{"n_layer": 9, "d_model": 768, "n_head": 6, "n_kv_head": 6, "head_dim": 128, "d_mlp": 2048, "vocab_size": 32768, "activation": "swiglu", "norm": "rmsnorm", "norm_place": "out", "norm_eps": 1e-06, "positions": "learned", "qk_norm": true, "attn_scale": 0.0884, "bias": "none", "tie_embeddings": false, "parallel_block": false, "init": "normal", "init_std_qkv": 0.0224, "init_std_o": 0.0278, "init_std_up": 0.0321, "init_std_down": 0.0321, "optimizer": "muon_variant", "lr": 0.0155, "lr_mult_up": 1.19, "beta1": 0.95, "lr_head": 0.00629, "warmup_steps": 0, "schedule": "wsd", "decay_fraction": 1.0, "decay_shape": "linear", "final_lr_fraction": 0.0, "batch_tokens": 131072, "seq_len": 1024, "doc_mask": true, "train_tokens": 710900000, "steps": 5424, "dataset": "wikipedia_en"}
Each number is 500 + 50 x the weight over its row's rms, rounded and kept within 0 to 999. Layers, rows and columns count from 0. Numbers have three digits each. The size before them is the row's rms in percent of the matrix's.

# layer 2 MLP gate, 2048x768, rms 0.0321, rows 1567-1615, columns 288-383
071:451543393471504511561512445517546498555517467507507443484520488499513431442508515527531546502463485463440525512486558540482582511496472519513435448492460511494469461501508537458490595473497465507425557449475451476552513507548582542477490544606623541484561443463452488476473536417588462482
107:452512515486499500436438524652510483467515515491552469561495459518621532543459508440519491500483504512555469534503505466460455530352455444481531492620475450552566554514525516540690555573499480500516495597417528563515525582502525512534523540509484599493452392536563479523527547463474521626
064:551501482487513519450461452564602471545438441495509425510568481523449462503544452549499383443520495532524499550559502421485448528446511504504495528485523477562507572532429425475509490478507522449487461492572456508539487499482410503563580474537508570547484558518475393482368618487581530465
080:527477451542443497439529551457586540520519473499536462555513509495508493442462544517494544588451558490475504465536488480485514508652585474435512482469502493547512425408563478502533544481555408583587501542466472464508530628498454532483454492556518475432598488542488467516570553546595497544
099:502507522530405531447495528533535488496528604515494598462574539534512471472524562536594506497477495509498421519533532509469478467522456499436609477454481604550506526468593551599458490496572400369489437473470489496461494489424493509535502526523503538513504541470509550600460489500610527460
100:496493574454509509532467470648535550580483467467553514442408463476553457401487452535517507488447522513521462577589476479497514459566443543594474479513377449524460489476485533497407445599507550526519595541383577511493492538490439424538556519557443529455536481529535515501509526465477472432
114:473509431453502474434511471474389460580499543530554420489538542537567456503450482561545510520482521512517498502420564472447432484473550522428471472500469526490520397526593561463627459470541484419574474480482490540562468502476530475426477487532507541527320446494445514475569559501468372490
096:568490508514442425495463566599530606608473508522477394450463494502480483537528634560514437513454508506487448480501492471484498441467423456501460459444454520534434521492615481444526532507582466516534432518473525485557500571489553551452569540550515505508496605485531438515510525495568586464
071:494516500544545481466532487511516454424502494570505456579490578391478537478519453532527551463476585447506525503446558456463645509547510481484531504491527544563496497467490426478483484570447460458447532484591493458565563520494484565486590549506440458537482529566504523577482445543555570397
113:424528542526546523501462529439494464531460448572497474533490491416513509443523501482468516546488458535486569551522437511499591457695529463530453595529527474562464503496515528474503519569539489517496507463490443489483547596555546511610562563523419616525468413435524413547513418482439461528
107:476500557551555548431527442508479434482497523493446495478459480449488497497529545476568516477481587384536447499424477506417539608712521571483459556491499447619486507504431467538424547483557517467463614463508566496486517493541543519635538437526500502535510552480429463525463483500462521459
117:538513504505458541512480528523488529547550452478537457507537466592494487520520552446459546495460508427426421518529535499512446554480450489449510542552506573452478496447507547459328568514679465505568408598548476576517549491469457394559301515418500470547498534520480468484502525542567597467
074:457512525395528587531563500504473525528377490596411464471489503449503387426513366538474534537483524430593446453496548375442602425473569479507503551505530515400481470553491511527548552521589493397460440590520469502472555500510536525475573487505421480543525541417530526506406425476442512517
067:560516505529500498497518458459601468483482454490435523515502508469467390440540514523492433509501522428522481424491520403470550435558530518576428569381524538494505463563444513497546483449484622456489529479621478449501555501447457453488608492451515443550476524447486529520445522427550443506
069:504430438560514548450516429446390488528467540447499566503647478564551422497522487387567556398477592482453553430493400429559514552483501531520529498556487480467473492505418455460585503486553530503516494485479496462535540604512502504509556527519412542483553491458540437517508518555482454428
145:513522351524453547585544488483571499502489489488451522537637511556509366463491331588494489489503504469504603513426515475467553541463574461464477519526520465672525535517489519495539473472559338513299466468442566511472537543479525543505405483449552446505522416455542539456581551497473499496
099:439610555420492482552380367491525477481555452506522502413476511535366469447515504477487424557520568513437526591463519485463497484524500493546543497512460412547366512441498495530600659454447558421502507458506488501562506570407527571472396506548551587536532515514407532491461540468416487488
070:490553469547530441493575458585466458481565471540488496472465492490547476521498502570513479539465546528408555573519550514517556577504554513518503603461550489513473502469462527484513473516476436453478595413460621585552560453484492461481412476561561483494609654457605547533412497442454498447
103:498466549495526507545529463521480549538566468521485472536444618555586517539424518506523536465495475519548480457543566509508476486533471487532456443492539571575564507527559479496510485423497530467534579565525420512526537445586534487483450489455546472498419503535486587447503585436435517508
074:464486470501583498401558480509430527538573504537492473520518617569476462550379526519556477515493556536434452472554534427513446603526506507574520445448469549531429514530552483429503439512516490556430493484550441583563564473462484474495488515576501478429504487524499506486477495506540550511
117:461459410479403440439464502494413486518436440471499487489482509458547424514502422481499605530524468638583486505500541492417526313534451494494578472474473492649428513490534515552353490486511488402545492423511619508477472411564485489442541477494599541584511517550482420466568562508414533492
103:512488523496438467414650431513460464529551397525481589463381607527502547517587398457502575511410501545539467490482547572404471455589435497466551499468520592375465447523529459516442487488429471538508595435511507567528510545547526517518567427435516557560549467600547443611517482533465514508
102:466524312533410496471486480601475478489531479419448461469563520530516462535483533534427391477400426473569499501513618497454516396434473557482515529459446436483418494607460526486579575524517436537537526458504467506623473540447550551520483539482536561485442475492445553488458493620528563520
139:391478501488610509427523487493490548514565477498516473465491566533496360542487622543472517344518432460606488600548487521513524549398433481498510532533479444510501456542530563492442524487593422603486494471512510489432472475575549528488434446452529416548546400455435577462634514486382523484
087:495513548509518469553429534447542571537524482625493484441532565520479546481606446443428572382500535498626493471490526463474530451537554526457475474459489531520527418531470449495474479508512482578440549483496534498509417517486478478477513507523496475541547506539450449494449550500463624460
075:498432492500507515499531420545507494532489539532552469579510506532519408527530610431589424411539471485474498480547441519487540560594518453467437389425494590500474475493492447487476475517505517467514472526456544485552603546474473516479506632495519499347569482453517496535561508557468514568
082:527455431670537607428420522542486457445506424459441395344498487490474484490387434482518501533433478509494544482584563422544418449503541465466528523494565466599518505495532548468511450527485507494370473580514473484481542464472510433496381530519533518521558507513477508524456519483554430509
106:495542598449489472402549511502487515555524480524412416454421499605467526492578560495553553496476510559545500439568454509584523446521435495483544481546508395516414550487514511490549502604511452554501527429547465475535470466578484507496480538569488528383481501487528525486489447475348401434
111:462464603497530561504499558511541539469582524484449530407470462513564535496488471448436477533520451441541471469558508426464511515606538459505473464502458390425442495485498478505339480512488512451453537526409472598486488611567562541483586537631495483453568468491530462435547495492429530475
109:449434567491504574593492605529426488538632519630427572478535508541480484432534476484461512548510345597414521450516527523457447560478502457496507446542449475511570434541442605475533501490504522483542406492464429480496523550554594517527412587478487520489577411481517505462560426579460570538
135:507493492489465548535486606498509510553511487540517418449515476468521436481537471494462506521490510520609486553498415548477478539506474494512541544530464523543444413496527487483496488645470501495555425551433477456546486533573532524489439484436613493446547443483573533499537448457464499465
076:456564544503449512548427484491573446515474488504545463531565528529459465409580437536461484424426550498462468646455496486540464566427562412428584542393386437379523566557519525517453565534495530451490449585543514488531513446436446488439473463563525422484490568543441525509318478516530431531
101:600526465486543590543464472497467499410484380517492458535488436548461479477509428453501558491464461519543595500524484398490476502428491513464403448456428560528415377490532400456404495445490518547496523550542539447401554452535495457451577459494539521526473493412551447494547440520593567489
115:413517476504545485472460461626472398451523491407505501512436588555548413472626492440476544419542564537542447420509461501450485592460433468486529472478526428544486455511503466519505512520491541421520488551420414465476538427485534658361522398473485489484552537517507481458529527459519543416
111:511428426472518560505444469445594505438451445497507436479471559449549514467576492526444455477511543475562570502469470499468565508577603553489488528506522516586429528435531497431511521545437515531547448406495474505509504572453391522562418546464509522459496464569549564497556445519474596541
111:556540451474456464464477498529583495453590490518572428464438522546551530490519512390494531422444453471448436515528394463486490472506393558547403567524386441458524450523457476453711567496419478527489487482432490453569516634553429523509482431507449565486450499547519447483530492583456394540
116:437471433453412481453494484385515469526539536492553384487602546474446534473511509451534471385420509473559539548480478525429494576395553481453529546526429499510531453533507501494525484499582479561572468386494458533477558430492556596554448527469510466532521454536502472524428479561539487512
120:418494362450466504442406531562522528374480500542485495443521466471456448400586504527456471550499423511497581581475545585515401518522493559502505509530481570548520503631466480395494523527522536523598534563454473536558458427471556437554507547505576525421488365505530537510527540562505470547
087:526544632454515503552473576471490486466553431513472517480479543554584498495492510491411484470497375497481483462505448465505465424555538473406389441425478530514458516482534555480424440520521407479463527421442463529485478602372460482520501403628510567453433531533428520481410566504441465520
094:534495441562524470474474561536452504507514544485584519532513454508477485448478473557525482458429512471562429512507449490512452489582393519537450485512507577433542477446624506483473492493464519439425413463444431486514489519516526510499635553569510486529589493454419447402451527524461465473
137:571539434546515471501481465606569517515526598544487480541561471493484574592476449493441567485497477478403410501554500470480485574443594604541461494443520493596444476503529510488463495592443502519506467503454545532471431582444526518415500542428502438527536422494387532507558458482551562534
086:508530613550452456494495520500475467448441501559514573569459486573493553491513481535533519566449477443481524526574537441450493429444492353497544544483542501605459554443456561507493464503572581577461453523487520492531525567514501528553549579458477495526546523513530379386446493543530533583
089:487486484515481466510553494582442486531527548530454492481483500468510569488509500439467468536445537512624538516535479447532535579502465411552438452454541484479445421527475473410461567427468488521483506513451602415614518621458413505558449610467547473477541511565468531544482421548454555476
062:506523504503539581481544488433430553520580445446465517511626482609483469353525394493566413484479494520409468461529531429543532580469514537476499555452465486418478434553524510388440445519603420496528572473532507510528476475479532611443501458497486447433455494438574532535481594490553427526
107:558436469550525479476497506506473509415476524486508484598517503522524597563522563528500594523531523475524511479494533514484491528546519535482423505427517476564522511559577557520365519459551476499490523535481516560542563485538517482481544499432454526457464458506570510545556515530462458450
105:532484445488528418516517554486606569512478548500498511380337471492455421531513483517517560528475432539446550402512566322448487537473494455523577545510438528423434522468483496531567475575418545466575518452410405507559548498445536458569485568471477539470497433530481547480433539446508478522
114:574444577613426514481514538539552535470435549498487536531547509514508512507503435501470560495474537499478316553504424437397464553412505547547474502489487537469511515470463511501462559535504514475571575458604537514513442484374486499521498598464532526539588476462511509471479408539460515387
090:475557520591485415477506557514533456483495540465512494466479522464516476536571476559473589487468484465453487444468522538511452539482446521483409498536567518459574464644470534384407458479416464510449564455494628496489495498528568456526558441508466497599501417543494479524559532527488553404
117:464499524506498456545559469598505488463470431497505437575515507590545489494515405419538496487503438602460531586558365441436489524627497491505593572496475441468473545493483526521561536540383489533499509463463513462502490567492520494566609547525498557471598427524545460522456450515509555478
# layer 2 MLP up, 2048x768, rms 0.0321, rows 1567-1614, columns 288-383
085:485520461587535474473515454516511456470559463429480495464593520587526586497502477566411349477402479492416452484509546514494441468466467463506586543449632510506523547559461518482464450487354513527545443433482509511462530436506512553434510606646498526562550572565488537539490550497548545416
125:445583440440632523493533608667432525449533497530516542569472483466480469527467613377574415507549464524520476554512553502474464492326489479493459491432466476587504570492481495506624477621493514562510569575476442559481543574507511479484457474579486604485408523619547507593479499491495557635
080:485458546510540564502524500500484571467396502440483522372513475549443453487497513546569540468492518518541560501465507465487598432485540387448484488486449521433435548439528469459489474563512511471373521521527486514454530523539459495573470484529511536500477567546563478566481436586441573448
074:536509525494579443489535589544513471485457488519514449460548550561513434540580370506586465606587482563488617490552448474572644443490487496527537512591504514512536471509529487464530538431506484495462506459527412519524516488479513465468549524553486507496504505458505521559552581511470424543
094:494433439438569443550545503520399447549497439523544479502555531523488471505447509435493501522479512502473504544517472541558539465524518594506512485574514505400520522444518469356430485477423520621584475506446573499495499544515435469512451416495528483537507489568458505435556549533401524545
101:512561495494518491421610478444521439563483612506520516551512516447541536533452469507514507509515536568490407562408535528431462575542489556480539468573470525471482394535498448559404479436339375479502406525525441497497474566504500554446504525468496368499437473501469494473493475481538524479
103:502420486439546532557365483489512464521526572477523501447527535455470523434518401534539559494552465471486543526523514458420460509422502508425465512530503551541473432505566521565486488451506428514611475449469512458514469524464456471407507355493513496559407430441492590453506532438451460561
090:576498501495480400500482458582425572579564493574459523434463436523522413458529550555568426551512482509508458498429557536467506483498392462524422521548481519585520513473494471466522473510472470498472549528455616469440445440457585539483488517552514487568500547586477529520563460503484543480
076:430461611558507553551539518508455508490469468441574494525423473509526566500527493440466487529555490447552554474476535533445480504547522527522530497521392452478520483572493401448551494487518582430457515449495575528512513531485508530518512568561565417478531464533595476463500461474501382513
131:389497504424415416429415494577524532392477541550506502488546506401457553423475565518489562535521508481456514548418575520514525507535566588496501474454496582666468484567442505515467503491500503439512554448541468493496550524436549475453472530363448461541490461474497548473456544486609501532
114:591488629415518536485536559460557530455487441541565497455474490499474421535527452511486463550488464474464572519565531522505577517497456472482513482555553483539544478405480524509442525622459433509472465541532467596532553540490544435512557534455581406461525547527540472469539542453529521458
102:465463502485535453488510498429523507458452520519485507478492549417502497511463472527529493487511500562611617484465474491523575386506561471515447454423523418597562502544546463529619431473363555475462556445467539462488480550561498546404712397572464559447494478477496448520480481471482409515
081:533499556435548443413489529517473539468442489496461460545413537553475443490496567548627525467497540455472487538464530571511581401600501466499451543487435474518460504476557536540466492457458429504479491436541475471469507574606485412486431492508472499506507488451435454502498474510500533582
078:513514492479594515452542488504493506480502391489475415588499496478501436531476464506509444538472544453473443522463444413500403547386522487566456524449471640518519494431501516518486463508492441403481538523474560421517478482477518493374542481547470542437505459526528509477500489578508480370
073:557523471555476501522465501549492486473550531590490471522411508475406455533505562526480482526573544479525497525523508464499567526477502544496507492522441498582489571555500555508443574421590554509594532425490508480496539550531476560564512522444536421515464509523494548489415433634439534447
138:400439579573595435465578455533497493502456527542562492510514470503570545510530635517420477510539455542508433458415487467517447494483528520525465499471506534416453460534505565504544467542545651416632491485515442506535443599492418493516523533455426555457504509541523476577474484524467399553
086:554464446591529514437582576556515563504500526533541572563518515502587474545487509563451529596489492535508473483567447519567539504543418516470399466518582595426606468574548432470462344522449484647478437481497519520500566452524493445465528483534489422437463485529500499575490535454655494550
081:525440430414570490487490454513485547494497538485514477444495502511437527554496505517553479548499613480499541453490580421483528538499526481529463521501557485490472520448458537527524475535518520510574481502456481511458503597405486480526634477558445385542499474463400491537516539491557453496
107:501542469457437492505497512473549496386509575506543633431549438484444433443572547442473494542528454537403637577466440400473576549408459520462539567496512391479464503505367501482471490597554479565459433484504604539438473540447518422535562544571472447482599515451532434466458524624541519518
084:524485496514449435514495541513518483458464411526441482451586544426539501611499514461422525448487523551522576518555565517452478515432409604379505568475472507516486420457419490443553470478572544469432485507445510521510478481525539525500621486503461489538456517507476519553439493532358551453
127:555515547539453521555559505465399479489524571593463514438514537511440481474456547607467526458465624442394444444571483544444499493408529450471527514546537550570418522503509433627537461454571531461488512620566453475495521460475465441584428552462480472444551500483492573390490565500517405600
096:554544527498500454503563418511491422414503518414479492488495587584596528506552431474423590470485477518474497590485523581437513498561525562498538481463516506473401601443571417508477508526480471479490541511562537566526533600499524461515567478466516617511547502541543493478546532450440530446
101:474543378453446504476440546619534441417494424457490472532567563515463548563524534454369371460562470482584454536518622514451440413408450485489544520482483456515539527592440534449596521526555554505424538458525466473547448552458555557549514501479607498478475480554442584554426524597458593474
154:495519537480478486422534491579499500484498528463531442445371468421511653535483490414538495485466525489485474526540396438488477485543549487547471505510520543401420461467510477496436492528436491460634457563493465519502498603544515475465574438455472508479523455442383505500473533480488501497
087:593549575407510526490472497466570556457379533549518503524513501569456480445433535521502439510454521562524478552455521526628591437548467466526473542516510504458560453526506513533489454493478467464557436524519487560540421406575573454438457467492517479411488503563585523546517484512500453511
081:546484558533463500512533458505531527423512525410439501458474456460525591489436481436507438520475503537502494519466513441492493477562463427574448573535539401508496456486470452549563461519576524512464535484549484532505513521531591382527631489510477520624594522473464475464436546522480512498
082:457481522424459457475497479473407552457428549463471520477537491536488459527383483490543417438466469526582460433457448518487404616493604550471479551501487544472495448440449571528481531526551539602499507545495500454538526464469476488477534403522616532359449500444524593560435473479474496495
104:467498662480550528520578570415491453498469475521383450543541519653532457513565536506528497540506537513515488485416511529526473542437451518480521464456577414466486469505452492500463518557538451612405456492489554514533525367488537502535529514513396484494509528592474522539523489467419549489
117:546547555447513591521558399453541495462504598528563495513536503442495546561552517534468495507556554534454441561527555607530550605395467534494525423543533610445466482558496547422551557461574450478498475522534509484497495442502470483565443505477458592534546547545452448526543489518501510477
103:445452561499528552573537535660498541560584484587442513536472458550567499448509559473406576507487456553449558444490532519479439576501532501455522510529505527507526427515492596497491521482512473468588437505428451486513521524498540505445401583458499446468521429593545448426562458581372565493
116:508515508548510459504444467394506527485481465505483532541489535500501491522467547554500520587497537485361521478567516462604468556478505496544401470502488527573535581429450523553496427417549587517481514515551480561535487416506453476495584529563396544549476593514451473483514543571464516581
086:470491346524513518531529479554542412467518536572507492524486547477440409483601553519463601574550405487494551522544419531545477515598434446546463513450479525510490585492480534498462443523545549451544526452489527481496498561503492539590483507423547523560493411422472539508532461424455457533
115:518501531505554567500461517459453486471484422472469474527488495478550522604454470386516630406546445567484444504567490436522462496519495563511459444455454515542482487535530398480478566549488475456502577565566456399455534522487431497568473506509474527477436486464527478431482441516523504589
116:457444489523500454527524578606545513600573454447465543484545488473461545567466451496573488488523476468543510556511519516517504502587517484468526532472430482456556512553556503483527516517490603527475530468537512486505499593445535543538588540489389500457560402477568542566496518556441553501
098:533430454509520573495518482527559523448389507457515481450494561435485500486560574515462462423471522547580573500492510582457525532539591546510491526504518538546453520431545491485580514542418495541518430367495486481505525537495376513610416542424516508416481449546528499511522413501444571509
104:517502498479459621465388523432434434497492461521363477496543463458535540513538348482480465399434477408511426453518557477524531535608520474450542489512560474560579521433491504442373546441600616532494545504471449507514503465528445448503656514528460550576493382438511549523514540509544499485
102:538501530501566536511507509620467526480446513537446563507396442544544496539510514513500520624556541521393410487469525526516500423565507518516472459476581504483483566482496481534472571529379470487425504590516530467493466561541489402462557482580504542486486565447483506494523491442461485475
108:509558605518543491514517482458480467467518492509529552500438489461487459501519489491502531451489553516488544522519393547525520523558535530515515525522539490463622488474497515513375534510530509475481498574457531483499454423470414479522448543548491482494455508556521441552529473507407499521
092:473525493530569400512602495507603488560369510514539522481480481496467542499467508556521526509509555458489532511480578489549472537474477474559473541569485510578524461564521520568610521626438584437485504527551465567415582425541462487476575477426539428569544509506546517548554513584535546549
099:504494615520498460477463500526433523513502644533600466487537487483499453491395500632515473520486475457448421528497527519516462450602406493510544523582442535434479423413554528490445515506583530496442490468450500496461459482391525557460582565559444431469551523420479505402494504584441508522
144:399495582492497549489517463457433494429480428498517507501501533533526531386524556511530501571515500486654547476446483487544551425536401399460505530524443454434510490489450540452483436446574418466501475460594501506525568500601471502600570527522484548471469504441584417537420539499455431471
090:475408494481583588496549529462457522506509565508464496447492583484524529488519520575456578410494506540489406512448568508495519428474563566560530624543492553539515466483540466522557473548450495448578477466502567598551364514487435516493543559481501574441525488468425635469517523452501494429
087:527473552471440594504515512485539524440513535478436457520469435396498499425518471560523527554410499482462377546476461506515466534511596471532551480511527532552535462403457584495432444537559509528524413551478455490591429535438460518534562447538471559458500529589471472531578493496540534530
075:536544570452468512510535512491462494529485531497410411509568498474531517561428499523526475559593411542450439404526589574578461433479591542505543480474476435582484511439499561477501502492519565441508568514515486476474537358477578508593465425428516548424469405510518546409481472551594416536
121:636453466512445445511430432489510441483457432514459529569525532513493467423486466505551502534481627517525492509590489494513541568472468427577460502513493457474448498342438542510512478494456536553453498461447529493581637469577518488467506530521541539511442496553511524527476483501562504520
105:509530576541514522484572442485446484529487492426507506561558486510544501460524524488511454534477503554600426550506463612570509462549408490528450513459509497608542488552506485441460474427490400478482481506546479456476495459510464496454491566542533286576515586434496444550578451481472556467
109:496521624611434525552496499514445475537524534570477555469557488418520476517485446507457474619508519487496425474563366445509523526506468531419475453489531487508463521515500516496531545463452503492466489514563532539511375450477499472475471425520532465559593458492472475470540469502514477468
087:567497543453564611483444501517535570491524528540489584417501492449458509490486500545496535533594419417502476465476627576408549454451483436515493613430509508565498593572539455585557516492436483399470366514447459442447460505526473469502545591566474516476518474539530516393572513477530488556
# layer 2 MLP down (transposed), 2048x768, rms 0.0321, rows 1567-1614, columns 288-383
088:441543481556486487487453436494514463466554526510553559517551492492482586589570528478488479527432515538467552492529497483461504489464501505583517557526490490493582532548414538529516425497458521422508473448436566466421505510489498622417521599582464500521535543555459540505521509484493591492
125:504442505531492469481532403390551514532498447458499486491546550520510548409557390580405576518441499467464496401480523477540517517647487514492511548544532515414464448479506515513378507358540494501459476430569534471486433416459490488483531591448495405479529478424458514439572481525528397385
081:487496518476473458463489428506502579522424475476527418428502471468425512493535460464492473521572535475508538546448554518440461502422534506486470451433505568450487568504566549483505495488449445516391584470509482592469566560509426412473490557524456577453522552487574472560498488532578477518
084:458535421480493477441497504540471551606486540492496532538544462536504487509444439463527453480453405576463495485524542474521473497500586559527459489497603493585473471528472505611526506510459534444521486505493524565515448470481415497464509497447489544528508538473514412571417496479515448480
097:496506516497457504494461515412529436450455496433407588574560455541440544545511488455503534491503428471478497468439495437499496470572431497425421445493509558474557505519554463505438511489417529595435510586469475523533535518447463547546449518415527510533472552505488455527528428565549595454
099:471503466492487515547542498551456498565470532558486481430489411432562413513551484569534494447567544558519530633530445575494541518551515417506473497490548411431481456567507508531499510551442589428505446528566482461472492448455462436515444433560427524481492462463553550399553579430463548497
112:464455508402559446447505550553448463532516502489523416526546502464578591503444431491442555566401445416511599534560498541518441502585453528454536546490502527524450397504640514648498554462495568474547520624434502503533442525493499441524458416513472409584418550580571506502539525446431448448
095:494522378508486474444514528488452489588590513500560455508420428537436488508545526486505551565478517614413497436406459485498482553509536400523482516485478415510520463443564480362496567430437489430444533470405473474534471516496551550551496357483441461523591484535542483570480509613519526508
085:473596548496518520432491470491531495516534413487527498498504567564555577479450433473497502547494519543426575382456459473578375531541414577497497523514582528479495494572455486435474470576420467571526502560409614482464472508466506535619603526470472458601430517498517494573631459486493552601
114:508478543546587461532574443464462510492479478546480549474479521493483387471527366460430473416471460510479516456536511567528465401560523509530538446415460460472519509526476564492428551488489423458459414456465541434534473501541530519427595496580514485548521491559516489490493371520423445474
107:539573547498528534527558513586544457517509545469489562429469466430456540435534482488525506426533490493572439566551409512442539479502571494504490462549489552612486484518499558508469488423534532490503554520458478503538561515437481410436452472533505419527560477498605492540526551405596431473
096:517545512501485509528449448551543551581534440494558476561516441528505482494466512491574590451468514533541509487443527439465475576504484541467508438553474541428465508512432582468418522471581451500510454477531490613513475445510514417520406570367559479478598567544498502521557552510511522475
087:521549479417487405477503589548480479550431477543474419498468467503516402510535497529578459430574501481471405576464470534580467489498546458472503514469458546453457431479531551506465529396407466497547517543586431484503495552557534446441499562424500481526462488467487479412555447550498486504
084:577489453519491455456452508512493418584483504465444488562477523594576511520447444447539504531459532456523464495587546414493530610435472519536405476536556600471596459484589572548512539519528484501581547546435519450414461502419515501527613514524521553418554443513472450398447420493458472513
081:496474505508482470462483529519499564439507516569485412629519564427526441379513537531455440534516484585506546537538517530519484495569476563489511403455540487475536587427561482455506521480521512563482504437504448516517437527476393529516460392471563457556498489525540524513491514525493515510
123:575499514444442524491396548501545444450504428513409440598453476533517509527492541584471554361488565466430576484477523553483506554647548423534488434559566478469539429457490492478716516513539405536419443406546440579567516465347489542522413434497628512474515439514553482441603517522604483562
093:592517588435541505457517494470517465466526462465395429565484475447455516526514532491458512585458548538463484536508445490486490468507488491490600425611524422495600520484552416480532508388407539428420496461493519524557541563488564575531507482553487527508525489538458505459518566500507467517
085:515460480447553481510438437494485519480500486549513499511437515401516483510602583482484515552529495618539504538518490467573454527564428562576377621546491464477471528459404545531485432550486518342506473506494401479397590509490519499552540509545468483573488495464447485547479536514617516450
108:441538451409434613464486497478518420465494429495541509525489569629524485447473501555573522530396520516387477492553480567468567509503488555521537494488515462419571591475507505455510534555448478542418428543568508542478507391446575507463475480511534475476478487506458499486463488500571515495
085:414508553532548462506469472491525563473495459510505433463485504496544480508521582473403491482537493402509598487534566486584457492536486513457606519492479435565568433473456518530513511406440516489522524508443480464358477443525608475472542506461499494529491539447557472551557500579473471493
116:497508506537578445501546535553441588432530547450377450404492603446456495549512514516535576545400472511475508570515503490464464448522535595529393541504468462563506524476424628492518448578498539471505565525515455435557493461453426397486456594535483468505473525549396558398503547548469477539
099:449450419467406589544474489539461451494444523464523555616524538503622448522446494547436471520431508507494559597484458523525497563602427494482535488504532476544473503600478515458475480470580506558470436550471539521537510440522432503539455480489539498547502520457518463567464457551559549502
105:418497479568569539554425515507564411407550466492532570427513462511461467450527499509475435467556527464469403442410537502488452532502506538412484490439523489477523492487546523485479481474544447452502557538515513491572528489501474525465467391518516486622520437396580480455461572586475529481
106:582523577415478568540530443488598485500511453493464434493472446475639511530492513611544510451535588533472556498520467552504483446568564508530500580567578535500513403494466494514740455588534455527521476423507510639468489433368433585518467476508593534479603519551572460465462513491497528554
087:587440540448531500512532520486405465481525517538478422438570558601477558406460525428539546453494472528575469403609564470435591544565435443521465589478502458555534435406493480422486460547421529418516523477515525427494509461440514532475509528432533492610439436500550548581528485552488456472
085:471469513589521482479508449521511491528573434509442499513574542497453434543588504525493439546430537506587506452577516477468464474562431461519535552529554433422361455417492385516503450503571539548465549443435493519475568482403550502515554600551453528553426475524503454587495451438464458537
087:555481495486490519485484501528485547414505577471458571423457575522587473485466535480482542496514570542572506488447477609454373619491595525460495416546578517470506492616475496614558470448437455526558445478465426408566470495449464541478479524529507482590447496524499430530518488399484527420
104:335542530531475434511516618513523466444428422493464438440536437476577504462516463541530488461507469539444509497451503480461440577438504504537497546564356443458519520481417508543474521460511521426538493474465509493450498599471506511496417396549446541452454516445484484514360442475543607508
112:541481530568441513496470453494581505493488488555519537457546469481513429453435496423487477486502569502443515485363482460576447529422514524454574484554422442512523591628438569514480458506566467529420525460441436539461505449468440567584534526475427530568474601490445534477544475432441550553
105:412558510603499618517460552473546480508523538513484480542524430388542562466479509427410411458557484473474388470477495571519487427575516453470501486527423513566507537474476502564586458562408558517514528560514472474513554472590472585441512500494502530449511394525528427467522533526498457468
118:420562503481467394485501383444483446558429482486440421570486509580491569463478427500505474427544485444534460503533597396517535516543501498499475584489504495472541551457423511473426582423479482565508526418475523518432576534417490470506456567513449487428620531452465459521550437514569520367
088:414527525498505593467471575522519451519526610507524575537436494545501455490534482515527496481456430458500525544548482516538384537522487505460439485497477461471394463464511548544519454453569500493603565498594532468411538545502433538523519501472513507530458392444487527565548431434422597446
107:436445517539482569570529511518486544449490453531493448532392470471523515450432519463537565475512511493427480543492417567599537456490421370517525470459532550515455471578456557488506565484506507391512622507585497476489477534420488434486500450471482541569611478513580616520501580476507439568
113:595468590489543565473532453513429505475496522431544534494456513451387520488471532480474477445497628515450467482463578439504463448550535489452455464451391553463541528486500522455496521504480535482501572492518484482503508471481488458515544457528470426535498446481518587545590532525513507611
100:453468542510513484532552441490490561529525484439567450576560538535501521467475523495484566512499489511516442434550513511413508466517481576456532563475618460456589448393507421529550512482424548489520480570432475380476513543457550483449555529521421439547519588471491428597464493469513495533
100:569509525554548469598506516454507562438445496506463512564379467546509499524563534468515533428508625491483516527475521554425481475456448484565436479442514514505439509527571601574622497546467437499476497498579501483445517553533550575525383466508453434530530550489484476451518370475486476482
099:438422423516405470432559456427513527579479463474485493408613470467421536493492438495466470464453504472600574570455468571461512497454534447481521517485363498418515483529499519502521495529546466607545438426496520520431536490481469571509509577499467517475483445483521513489466473570506556505
112:510499529496438575428553385455496557556554490492481503494486550568447529603503424437543590586438478535489578556543516450570557465513525481524493479514541511384441472437525505553551490471530469484391565530550454406556544474569486569430475509448503576499552546488453421580484414386530507473
089:548559518503485491512534445392498610556471621602484422480455552505432521485504469483458475513385540426495573535497525419490550464473451452491397596495514499493355479503527434570490508530489512494404525446547426487448528599471541517469466528423540437561420551549495482491504569514387615511
101:470434552544462477438481495427526501460468578438551472512557531532495553406495477483518443565519458521516427568503466486467482521452382548537475495491414588395385513457534535488460467446517500513469483490490548532529474504470463499491500567579479521493586539463518506482544477452560461511
126:451504535440454498600388514466430510484483454499476495495485487518562494528500447478486452486512387433596528541446517495511569416531450429415545504613552476511500597476477539530569428493552430511495506547535520462540514455535533519388567486513534450507551442473451489601422528482501462537
091:539482489528447489495526490515550493508511552447609589513490535416600509541448541519486499487458440525518441521509503478463586468485462503557581483494542558450539468557566441503498476560479535494611462423504612468514460460468580475544527518493434514446443461467447530535551529450486531475
095:529439501419452537453509483489532493591504569500529454482494473453483433441547432468463447497518510516454497508458527420409593539534492480424548583514441450507503590539576463511455484501516518532484435548444360468469458501458496549486511505498634519541571481437520444462483471535521503523
080:559547425510384506483521463520493516515482472465442446505584503458516565590539435432442505586646443588520484561530544502539424455473537496620510518545418464522512515351531474499504529520566481531463497502522531505438417505514410480581460497446453517492442485517618521427421466501545442432
114:518504491494531520372505588452451430539522521520517551617516428439548519470584548525472537480470501520396450554518523487546470613566502462555524479436506567461501476602542478421474478463571521608555451542551513447367572495485479571404485652607514517426462489480449577447478403526506522492
107:561515593593530501515641451474498496474550457431472476550595485415488454571513468520444487544541510565472435485541480478442474497414536472625486450527542535495523486516503493514552450445442522482401521436458593493490557456399485585559393534501460479532488597439497532537500405545443509612
108:506406612506531515503504521505512518553418605582441463552517527375428546574472462554414498486482551459531380489535469485512466475410542532561587450458471535471478493577453490481514388527567549459551479459476481510439415566454460529496440559520527468539578413431440462513479445602487492460
093:495447567480476529552537482543496618461582518510483551481479455523504461498517468499499446494511515357580425494483509494504443479473608417511463427555539440488473518630507524503487490521437547530551502477456432443516487490493449475419516496554516515521526434476627437403431492564369436464